config.yaml
intermediate_size: 896
norm_place: "pre"
positions: "rope"
qk_norm: false
init_std_qkv: 0.0544
init_std_down: 0.0
beta1: 0.95
lr_head: 0.00489
max_grad_norm: 1.0
decay_fraction: 0.737
train_tokens: 203500000
Each number is 128 + 32 x the weight over its row's rms, rounded and kept within 0 to 255. Layers, rows and columns count from 0. The size above them is the row's rms in percent of the matrix's.

# layer 3 MLP down (transposed), 896x256, rms 0.0537, rows 523-535, columns 0-127
size [ 95  98 100  95  98 102 105  97  95  92  99 108 106]
[[112 158 181 133 107  71 106 146 130  93 133 153 135 128  97 161 170 109 116 143 102  89 129 127 121 168 101 156 136 167 125 125 105 138 199 117 131 133 124 143 117  79  79 127 141 172 114 149 117 104 108 109 170 130 131 182 108 107 115 147 149 128 163 112  32 126  98 138 177 133 174 186 116  92  90 200  92  67 107 117 180 118 152  92  92  83 148 122 148 127 120 150 117 145 113 101  75  95  99 125 130 110 109 100 154 158 111  82 159 108 149 124 143 119  74 123 136 107 145  68  66 139 161 179 143 112 169  73]
 [125 133 118 110 112 108 113  73 153 104 170 121  50 148 135 166  72 117 138 104 124 184 107 139 134 129 183  85 161 150 106 139 165 104  72 113 112 176 125  73 125 136 142 101 126  96 143 128 175 111 176 140 153  75 166 127 168 134 114 148 165  57 162 133 145 117 129  87 122 116 119 163 101 109 124 126 149 146 118 126 116 123 128 138  65 131 104 119 156 103 139  85  83 116 133  99  97 139 120 189 152 178 132  92 113 119 111 138 185 150  96  93 118 132 145 107 202  93 119 112 164 152 138 127 151 123 237 184]
 [109  88 167  83 128  76 128 120 139 141  69 146 117 131  90 112 112 144 111 162 152 127 194 134 130 164 117 115 140 126  82 124 123  77  81 104 184 109 128 147 168 143  53 134 103 174  84 143 151 167 152 111  54 122 174 108 113 157  95 120 134 125 112 158  99 195 102 123  71 168 139 160  89 116 116  89 135 217 172 137 141 180 159 127 101 115 140 136  70 112 136 156 101 136 126 173 151 132 114 122 113 160 109 205 111  88 165 157 120 131 137 125  97 145 141  71 140  77 109 152 147 162 185 145 108  99  99 126]
 [175 139 151 117 107 143 134 116 122 106 119 187  73 117 134 144 122 130 105 126 146  95 109 130 159 100  77  90 111 194 170 166 157 127 116  96 110 155 117  93 106 161 137 125 186 108 104 101  75  84 167 138 103 139 147  70 113  94 155 102 171  52 155 114  60 112  71 148 154 100 129 101  52  65 142 133 110  85 133 128 125  93 175 167 141 178 187 111 179 135  74 156 132 143  74 142  97 129 143 143 122  86  95 125 102 161 147 157 135  87 144 161 117 108 148 120 134 120 101 118 124 162 146 124 156 109  92 110]
 [158 154 120 163 123 151 152 150 145 102 156 103 150 175 109 183 120 152  95 176 122  94  98 151  90 149 193  89 150 114 108 153  84 158 113 121 116 185 138 157 154 172 136 143 122 127 121 147 145  83 118 131 202 130 142 123 117 145  92 130  98 141 101 122 208  87  90  85 120 127 116 145 124 135 132 136 142  72 113 129 107 129 101 143 119 148 105 154 112  64 157 141 122  70 150  84 144 138  91 147  95 124 117  95 101 118 171  76 104  90 162  88 115 124  63 104 129 140  75 130 106 115 110 131 156 127  81 134]
 [117 150 122 163 157 122 128 116 118 112 154 112 118 239 177  96 128 119 119 142 146 163 186 150 143 116  87 171  84  91 126 135  89  88 137  95 123 160 120 163 124  86 132 142 138  89 113 138  91  62 103 138 106 128 117 180 124 168 135 124 135  41 111 185 111  81 122  54 186 157 140  53 106 119 124 134 129  85 100 136 145 151 131 132 104 103 183 102 178 146 104  80  96 105 161 168 121 137 131 183 183  87  95 156 132  75 131  91  98 146 129 133 116  97 182 131  97 139  98 101 133  88 134 197 166 135 104 120]
 [121 109 165 133 129 128 158 125 136 152 164 109 100 114 168 114 183 117  94 105  75 152 168  78 176 193 127 119 167 161 176 145 126  51 143 125 197 130 143 121 164 130 132 137 191 146  73 138  95 121 129 132 181 144 131  91 141 114 126  54 137 103  95  34 128 163 118 168  99 191 138 180 129 151  94 168 228 117 132  98  99 163 143 178 189 114 124 102 222 131 120 103 120 113 118 117 135 132 138 103 112 129 127 151 124 133 130 157 160 141 133  96 141 133  69 140 144 139 121 122 162  98 142  92 124 101 158 157]
 [102 147 130 134 102 148  76  90  89 148 119 145 103 129 112  89  83 155 111 148 131 104 126 101  90 128 165  56 169 133  64 149 109 155 147  84  96 118 121 161 162 130 160 125 124 187 133 166 105 102 197  92 150 168 112 152  94  77 132 162 138 133 162  58 132 132  98 118 133 147 157 170 104  72 118 151 129 121  68 132 121 133 102 103  84 160  86  59 112 100 113 157  87  88 172  67  82 143 110 138 118 112 151 163 125 152 184 132 125 166 147 101 109 120 126 168 162  94 165  92 160 124 167 127 121  96 103  81]
 [ 94 121 148 156 159 197  64 110  63 105 116  89 139 141 168 152  54 147  61  98 124 146 151 113 118 167 101 106 110 150 135 106  74  79  81  73 153 132  41 136 109 124  82 163  40 153 131 142 189 116 102  62 144 121  91 134 121 139 129 119  81 182  98 152  91 134 132 124 163  92 110  78 157 146  75 159 127 178  92  59 145 101 146  88 118 160 102 131 154 126 117 195 124 172 165  75 108 137 102 158  86 167  55 130  98  86 137  64 156 145  52 132 101  70 129 123 123 110  90  77 118 121 197 178 176 115 129 143]
 [ 59  99  92  88 111  98 139  90  51  98 115 141 152 159 147 117 156  62 116 130 157 174 146  90 104 158 185 158 141 118 127  91  94  97  93 176 173 118 144 176 120 104 101 162  92  78 121 113 147 144 122 175 140 137 144 121 126 115 116 124 129 133 101 140  75 153 204  62 145 140 129 138 107 158 176  80  72  62 153 110 163 134  81 149 135 102 157 131 117 138 153 127 103 171 160 130  93 146 152 135 153 153 145 125 131 155 135 113 151 183 178 122  97 115 175  64 173  90 112 124 155 150 130  58 155 120 155 138]
 [ 91 128 142  67 150 108 119  71 125  97 144 114 109 108  57 107 182 166 123 141 178 146 103 149  72 120 108 168  96 152 172 171 151 123 167 101  70  98 139 137 139 113 154 157 158 128 143 153  90 101 126 102 129 170 149 154 116 164  81 125 135 110 139 135 128 184 101  96 140 139 103 135 115 122 131 109 107 111 126 105 137 117  82 138 147 114  93 170 101 168 171  80 127 106 103 162 203 114 200 225  75 146  93  98  88 122  92 133 128 144 211 174 115 119 117 137 135 160 105 108 107  90 157  97 128 161 146 116]
 [121  72 119 160  95 100 148 196  93 189 165 140  97 119 190 114  93  95 151 136  99 141 167 140  93 166 118 113 124 126  89  73 167  84 164  79  35 100 163 165 137  51 145 127 119 130  94 157  90 191 190 164 109 174 117 107 100 173 160 111 157 115 115 170 110 144  91  70 125 125 128 173 102 118 118 113 207 140 123 145  73 145 107 134 126  98 157 122  95 116  84 105 140  93 170 158 163 147  56 103 158 129 138 111  73 103 119  88 137 143 115 111 152 120  98 181  84 124 142 148  91 155 163 155  83  80 100 104]
 [161 128 137 147 122 144  82 105 132 130 136 135 115 146 125  21  67 121 143 125 142 136 108  81 183 122 133 150 152 134 122 166  67  96 112 157 141 105 135 182 197 111 110 119 180 166 117 143 127 131 138  73 159 139 136 127  35 158 103 166 159 146 130 132 117 139 107 181 160 150 121 127 158  71 116  95 124 134 110 142  86  69 179 144  83 168 157  34 162 113 133 102 105 140 163  89  93  84 139  77 166  90  70 182 112 136 105 129 136 146 101 129 145  90 143 142  68 136 146 142 201 155 121 147  76 117 120 160]]
# layer 3 MLP up, 896x256, rms 0.0517, rows 524-535, columns 0-127
size [ 94 100  95 104 106 103  98  95  90  97 110 109]
[[122 167 133 110 106 126 118 191 101  96 132 154  75 143 129 140 130 110 138 126 191 117 126  55  98 163 118 142 170 116 151 184  89 148 107 142  80 140 116  82 105 185 111 120 158  54 111 155 150  67 144 103 173 139 117 104  84 148 117 115 121 158 112 172 169 132 148 109  62 127 123 117 113 142 141  84 152 125  78 110 134 162 112 143 145 126  91 142 160  79 146 124 107 137 159 116 184 127 153 135 155 142  93 157  44 106 103 155 168 104 181  93 143 145 167 123 179 129  92 134 126 133 120 112 129 169 112 153]
 [118 114  71 171 105 137  93  87 131 120 145  95  93 167 140 110 141  96 165 109 131  97 106  84 127 146 117 161 165 111 143 111  91 174 118 154 113 155 187 136  84 170 105  93  93 139 126  88 110 114 142 142 116 129 100 122 125 201 113 101 107 125 165  67 135 143 198  84 105 128 132 122 129 127 167 142 199 123 131 107 110 154  66  80 163 127 151 135 188 132 115  97 127 155 119 145 120 194 159 127  83 173 127 170 126  72 147 143 120 151 130 210  97 160  98 175 154 124 117 105 184 170 123 140 138 139 128 182]
 [ 94 153 167 149 139 157 200 196 127 172 122 121 125  90 139  99 123 195 176 127 183  94  89 121 114 113 175 159 153 154 118 183 112 144 102 174  94 175 104 135  91 142 140 144 140  98 120 136  96  73 139  92 122 175  65  84  69 103 149 177  91 142 111  79 113 113  56 189 181  95 135  48 108  87 141  89 164 117 129 121 137 154 137  99 158 140 111 124  48  76 123 129 183  91 149 114 179 148 171 136 143 131 139 122 105 125 148 136 148 140 226 102 164 173 119  93 131 141 103 155  97 151 165  87 123 139 144  93]
 [146  78  96  77 114 144 171 144 146 143 124  72  71 157 125 181 110 121 163 111 160 144 157  94  82 133 146 106  99 133 132 174 149 122 197 205 201 150 138 106 151 126 148 161 130 133 102  90 130 147 133 108 134  98  53 114 132 133 105 103 152 110  97 119 109 161 161 162  60 159 133 152  91 118 111 122 147  53 102 117  54 116  81  80 127 148  90 107  90  66 160 164 131 147  90 152 157 101 163 141 101  89 187 169 159 113  99  48  52 147 124  90 143 188 159 114 101  99 135 116 122 103 115 147 168 161 160 118]
 [ 84 147 159 173 145 146 114 218  75 187 144 148 137  96 127 113 145  79 164  79  97 162 158 174 139 136 124 168 128 157 137 136 196 166 123 119 150 153 166 128 121 114 130  89 123 140  87 139 160 116  88 156 154 131 106  82 123 133 133 123 129 135  97 142  93 134 174 173  98 124  87 135  92 139 131  56 126 152 136 172 111 102 182 142 169 158 156  61 168  92 173 149 168 104 140 143 112  93 121 158  82 138 174 126 120 102 129 105 159 117 197 133 140 153 148 114 138  70  77 161 161 143 130 103  73 145  65  95]
 [ 84 252 128 139 146 148 135 108 135 160  82  94 101 139  93 144 174 166 136 173 135 114 106 123 167 105 164  80 123 147 206 136 145 148 159 116  97  93 174 159 139 101  90 119 108 119 155 151 122 133  42 162 178 117 110 155 141 136 157  92 155 138 140 149 134  97 121 119 146 105  68  68 125 125  77 147 119 156 126 160 115 131  99 150  70 150 176  83  91 160 134 168  59 107 180 165 146 119 131 173 141 127 143 106 156  43 141 113 158  87 117 148 206 127  76 128 159  70  98 159 192 156 140 136 115 138 137 117]
 [ 72 109 120 125 119 170 122 122 158 123 104 106  66 162  89 148 129  76 128  96 136 173 141 180 172 171 150 184 133 114 124 154  95 146 132 164 239 112 149 158 151 142 101 161 163 115 107  93 156 140 114 168 154 120 109 125 158 159 151 122 163 114 154 155 191 115 108 201 135  64 117 121  51 120 160 102 146 135 164 119  61 157 127 132  86 133 140 180 141 145 107 105 179 111 114 167 169 114 136 170 123 128 125 165 110  96  85 114 167 135 134 115 152 135  67  95  73  79 127 125 134 106 136 169  80 153 180 104]
 [111 163 135  68 160 156 129 113 109 118 160 106 113 142 160 157 120  79 140 148 119 165 174 109 135 168 146 183 125 158 124 129 123 130 119 217 103 153 149 130 164 157 134 121  80 112 141 114 138 134 165 121 127  55 119 134  96 122 164 106 208 173  93 132 114 126 147 169 186 125 129  82 104 181 182  82 137 110 120  83  96  96  92 161 148 180 137 147  70 116  69 161 164  66 108 140 135 151 147 146 170 131 116 101 113 134  99 114  94 135 129 118  80 132 170 104 106 133  93  91 116 204 115 140 143 148  95  90]
 [131 143  94 132 142 100 140 135 139 155  85 107  99 114 123 146 148 181 159  98 107 136  97 111 149 118 168 105 143 111 104  95 126 141 175 105 154 142 152 150 186 189 186 147 104 116 178 153 125 203 166 135 149  87  95 144 110  97 140 116 169 139 139 174 144 160 146 124  80 104  89 107 101 131 108 100 130 148  59 239 119 162 143 125 129 135 115  63 106  99  75 156 128 104  94 146 117 149 122  72 185  91  83 145 101 128 118 145 143 154 107 166 158 178 133 144 138 122 109 100 129 105 111 160 121 133 146  97]
 [ 71 127 131 150 125 153 140 131 160  70 130 116 116 170 124 129 142 123 154 112  53 114  88 121 130 110 177 132 138  94 161 163 169 148 144 123 176 137  66 178 143 154 171  99 134  54 104  72 113 123 139  92 121 152 139  89 134 130 181 182 116 142 101 130 169 144 150  94 122 140 164 140 139  51 155 114 148 123 119  66 104 128  96  96 171 139 112  94 130 125 179 153 185 153 108 154  67 151 151 104 148 152 138 158  89 114 149  96 119 128 164 101 127 134 166 132  98 159  93  84 124  95 135 116 148 136 139 116]
 [137 158 170 109 131 129 109 173 124 185 145 119 127 188 134 153 140 110 119 124 121  80 107 158 170 106 124 141 186 142 134 129 148 129 128 130 130 176 144 133 117 172 151 111 108  68  70 174 105 183  85 185 117 151  75 117 126 139 174 179  98 112 112 160 148 150 139 202 133  94  80 177  46  82 174  80 156  86 157 152 150  97 132 155 113 182 191 113 101 131 166 101 168  85 195 177 126 147 122 163  94 131 140 134 110 125 112 175 118  94 172 158 187  70 121  91 130  98 169 156 132 178 194  99  69 112  86 158]
 [126 196 114  97  67 160 104 174 102 144 105  71 147 156  37 162 125 128 122 146 158 169  81 135  73 150 145 194 174 115 109 132 127 180 193 156 122 142 104 141 114 149 179 140 106 138 200 116 137 153 126  98 144 125 148 109 118 121 115 110 119 132 154 170 130 128 104 152  83 104 176 138 163 143 130 141 182 185  97 158  97 105 147  80 132 127 129 104 112 153 153 151 141  79 154 152  93 152 129 137 169 148 103 110 123 134 117  96 162 119 160 123 108 122 144 124 134 120 123  63 155  96 192 123 124 131  83 147]]